config.yaml
n_head: 8
n_kv_head: 1
head_dim: 32
norm_place: "pre"
rope_base: 1020.0
attn_scale: 0.279
bias: "none"
tie_embeddings: false
lr_mult_down: 2.0
schedule: "wsd"
decay_shape: "linear"
train_tokens: 246500000
steps: 4124
Each number is 128 + 32 x the weight over its row's rms, rounded and kept within 0 to 255. Layers, rows and columns count from 0. The size above them is the row's rms in percent of the matrix's.

# layer 7 MLP down (transposed), 1024x256, rms 0.0801, rows 248-251, columns 0-255
size [102  99  90 102]
[[137 120 147 117 120 153 139 180 147  91  57 170 128 156 141 160 103 129 203 114 149 110  96 171  76 106 164  90 100 115 108 116 131 155 168 137 119 103 110 150 132 146  95  81  75 120 112 177 138 149 172  89 132  96 116 189 102 125 157 125 119  25 126 154 125 132  90  73 124 132 143  91 196 178 149 158 172 133 149 112 117 114 108 139 175 155 120 119 150 174 155 123 106 125 164 101 105  90 145  79 149 123 119  81 104 156 159 148 121 121 134 144 155 190 133 141 158 114 161 158 212 131 101 212 138  98 108 118 128  95 160 150  69 103 147 103 171 131 141 127 133 112 125 158 122 140 109  94 136 135 160 171 156  64 137 132 163 101 130 156 133 141  74 110 104 111 161 165 153 146 147 155  91 146 167 123 127  89 116 128 131 153 101 197 182  87 131 157 173 118 189  81 121 173 181 190 116 147 116 140 151 154 129 207 141 141  84 185  97  82 115 134  89 148 137  80 121 159 104  53 187 121 117 146 149 194 166 178 123 146  69 109 111 103 181 105 133 104 100 147 163  94 163 136 181 133 193 150 123 129 139 154 179 125  95 109]
 [123 117 123 130 166 105 129 144 151 102 157  75  83 174 130  92 120  95 142  96 169  39 147 181 144  95 161 165 109 157 132 105 144 192 112  43 122 134 153 175  76 119  91 141 152 163 154 151 135 172 113 176 116  93 154 158 168  92 106 192  97 165  99  97  88 127  89 119 117 149 128  85 143 138 196 119 126 100 108 140 134 103  53  52 139 151 116 176 124  91 155 124 110 106 143 116 134 136  96 138  99 134 143 167 143 123 153 160 158 164  40 135 106 205 134 161 142 129 146 121 177  98  74 142 166 155 190 166 121 115 122 189 106 140 180 123 171 153 118  57 129  62 157  86 116 149  82 121 114 113 127 133  95 113 102 173 123 178  95 165  99 192 136 106  97 100  88 167 139 173 139 142 146 136 111 130  70  98 166  68 148 149 112 123 131 184 115 219 106  84 118  84 154 130 124 101 109 134 145 111 155 134 146 106  99  80 139 119 119 125 138 111 122 105 171 125 143 120  85 152 133 142 132 163 125  99 100 147 166 134 163 169 192 169 121 173 120  90 113 145 120 115 108 100 146  96  87 103 160  50 110 108 155 151 111 122]
 [ 97  95 154 103 136 109 169 147 140 211 133  84 175 155  98 100  69 109 161 132 164 164  86 136 150  49 155 118 151 171  95 131 169 123 160  55  74 114 104 162 105 158 167 185 210 102 155 166  84 128 149 120 108 184 143  83  63 143  66  90 152 179 146 107  79  95 124 127 167 139  89  92 145 112 129 150 199 156 123 127 131  88 129 142 120 112 137 135 126 170 106 146 113 112  74 113 121 152 112 116 131  98  98 162  88  77 195 146 112 147 140 131  92 128 104  89 165 116 172 120 127 143 140 128 133 151 127 136 116 108  63  78 122 147 140 132 144  45  94 158 134  44  90 126 135 173 137  80 106 138 139  99 150  78  85 139 103 117 109 105 105 165 135 138 125  72 124 179 151 135 114  83 191 174 155 193 114  97 214 111 134 115 155 109 148 150 105 135 111  82 197 115  91 135 161 123  80 170 106 195 119 139  86 101 152 136 188 155 140 118 104 148 106 122 121 130 105 108  88 139 124 145 129  90 164 115 142 138  95 122 138 149 121 117 121 135 114 148 110 121 112  97  82 169 141 129 109 120 118 142 189 133 124 177 203 119]
 [110 102 133  98 200 158 107 132 165  77 113 131 143  99 115 179 130 131 114  80  83  60 144 146 125 104 145  92  95  96 114  94 143 179 168 143 124 148 145 112 115 131 102 128 169 147 199 155  85 140 118 130 178 111  98  85  59 146  51 182 133 160 170 160  96 141 147 170 111 109 138 208 155 132 134 166 114  87 118 147  67 137 109 176 151 108  98  81  74 164 100 104  72  93 164 129 175 148  64  91 119  86 123 138 108 132 108 142 140 104 167 152 182 163 156 169 142 178  77  84 148 115 159 145 103 111 147  95 167 138 126 145 169 142 101 197 112 143 103 161 164 116 117 142 177 145 146 118 154 122 133 167  79  94 112 152 161 184 138 161 172  81 117 172  99 101  94  55 177 161 166 109  65 166 111 127 136 162 118 168 121 103  70 154 156 155 121 134 156 177 165  77 127 143 137 110 178 105 121 118 126 118 140 103 112 185 121 120 137 121 104  94 107 146 152  52 112 145  63 115 169 109 105 129 131 135 112 142 122 104 165 137 118  74 122 107 128 130 157  74  82 154 152 114  99 173 103 166 131  94 154 146 154 187 148  82]]
# layer 7 MLP up, 1024x256, rms 0.0728, rows 249-252, columns 0-255
size [ 95  82 101  93]
[[172 161 146 180  82 100 133 108 172 109 135 153 122 113 152 133 110 112 169 105 107 171 115 104 118 171 165 155  88 120 156 165  74 119  93 146 135  99 121 182  67 186 128 146 181 140 184  65  94  85 160 173 146  99 144  76 161 137 174 130  91  77 166 115  63  97 149 120  88 186  56  46 113  98 146 113  98 172 105 143 134 171 139 102 101 184 142 105  75 146 120  97 130 139 100 147 176  46 179 104 137  93 104 135 134  96 119 111  43 122 124 177 167 120 187 112 120 120 107  93  98 134 141 112 123 148 116 152 134 153 107 180 149 161 125 112 150 133 191  70  57 121 149 123 140  97 164  86 158 127  79  94 129 155  88 149 111 148 133 166 137 155 155 156 119 151 151  35 131 136  89 103 154 148 118 109 135 152 125 109 134 192 105 169 195 105 144 141 107 105 151 116 113 119 160 150 101 184 121  95 170 144 173 117  55 128 114 154 123 147 115 133 116  91 130 183  61  90 149 103 157 182 157 118  82 128 139 108 124 105 117 101 108  83 116 150 125 101 118  71 147 148 135 126 106 148 113 104 126 145 114 162 129 145  97 166]
 [ 67 108 127 102 133 159 140 154 113 115 108  95  72  81 124  77 116 138 167 140 160 105 170 110 134 124 160 151 119 132 116 198 181  70 170 112  67 107 112 143  65 149 115 126  80 134  74 167  72  98 131 127 126 150 160  85 110 139 166 114 170 208 188 177 125 104  78 147 151 124  67 136 197 106 156 111 202  69  93  77 149 126 129 163 121 114  56 119 141 143 136  74 148  98 193 102 160 172 101 150 123 154 142 123 130 114 161 168 116 137 111 171 146 131  86 100 129 144  62  81 111 113  93 129  78  87 107 153 115  77  91 104 123 152 138 115 120 179 132 121 136 172 137 108 116 134 180 131 184 202 148  97  59 140  79 172 127 132 133 108  87  96 129 133 164 172 108 110  88  98 114 100 114 130 147  74 128  76 143 127 155 132 113  77 138 153 197 140 106 116 135 136  97  79 131  95 138 132 135  90 120 131  77  66 147 150 131 144 122  81 181 155  98 152  98 141 104 132 144 103 132  96 142  75 153 115  96 126  83 128  95 136 155 100  68 129 177 133 118 137 133 146 117 155 141 135  74  76 140 159 175 102 127 170 119 172]
 [110 188 123 141 108 101 147 133 114 131 165 100 115 133 140 118  55 138 134  66 114 169 177 102 104 139 123  94 165 103 133 137 113  94 134 111 116 168  32 106 155 138 139 219 128  80 173 161 154 126 124  86  95  62 164 155 116 149 130 137 172 151 104  75  72 151 104 196 176  95 122 120 132 102 135 154 133 149 130 115 106 109  82 179 140 129 116  74 123 113 148 140  89 215 145 140 141 151 166  73  87 131 190 144 121 148 112 102  80 132 145 120  93  77 118  85 131 126 122 135 191 100 133 153 111 123 130 133  94 108 147  79 127 163 140  43  83  50 133  71 161 150 134 114 120 149 130 111  92 165 108 145 156  67  88 140 156 204 151  76 183 174 112 128 172 112  97 132 120  92  89 130 146 136 149 161 125 135 157 135  99 102  91 140 121  98 127 117 109 111 168 169 103 166  87 128 109 162 125 166 130 100  93 125  82 119 124 107 171 166 156  85 108 164 120 132 115 141 130 133 142 103 115 144 177  99 111  80 171 113 143 162  95 155 128 140  38 121 141 184 188 122 151 117  64 129 197 137 136  92 150 149  76 109 128 137]
 [161 109 122 136  91 118 153  39 163 194  49 127 121 166 128 123 155  90 195 128 161 144  92 140 139  96 138 153 135 154 149 130 106 152  78 158 130  91 133 121 142 125 147 146 146 147 100  61 165 171 134 133 158 159 122  78 144 118 152  90  77 155 152  90 126 193 109 105 174 163 102 133 128 132 172 143 128 149 176 139 168 216 139  97 127 102 115 121 142 116 114 142  95 125 155 154 150 141 166 110 162 111 142 150 115 135 159 130 143 111  91 136  92 142 105  51  86 152 166 152  83 126 124 134 116 157  72 157 195 116 177 147 123 102  92  99 168 163  99 129  96 111 177 114 167 144 179 135 154 158  82  69 146 131 121  56 203 145 138  99 119 174 182 132 182 146 163 123 113  74 102 122 147 126 158 117  55  59 125  89  92  87 132  81 102  99 147 118 130  99 127 128 123 145 115 140 154 106 153 139  70 170 121 181 119 139 118 175 143 140 221 140 138  87 202 138 162 128 110 168 125  95 163 145  71 145 141 113 186  90 154 122 118 141 101 145 142 106 161 126 188  92 158 127  92  87  81 112  95 125 156 142 161 167 138 107]]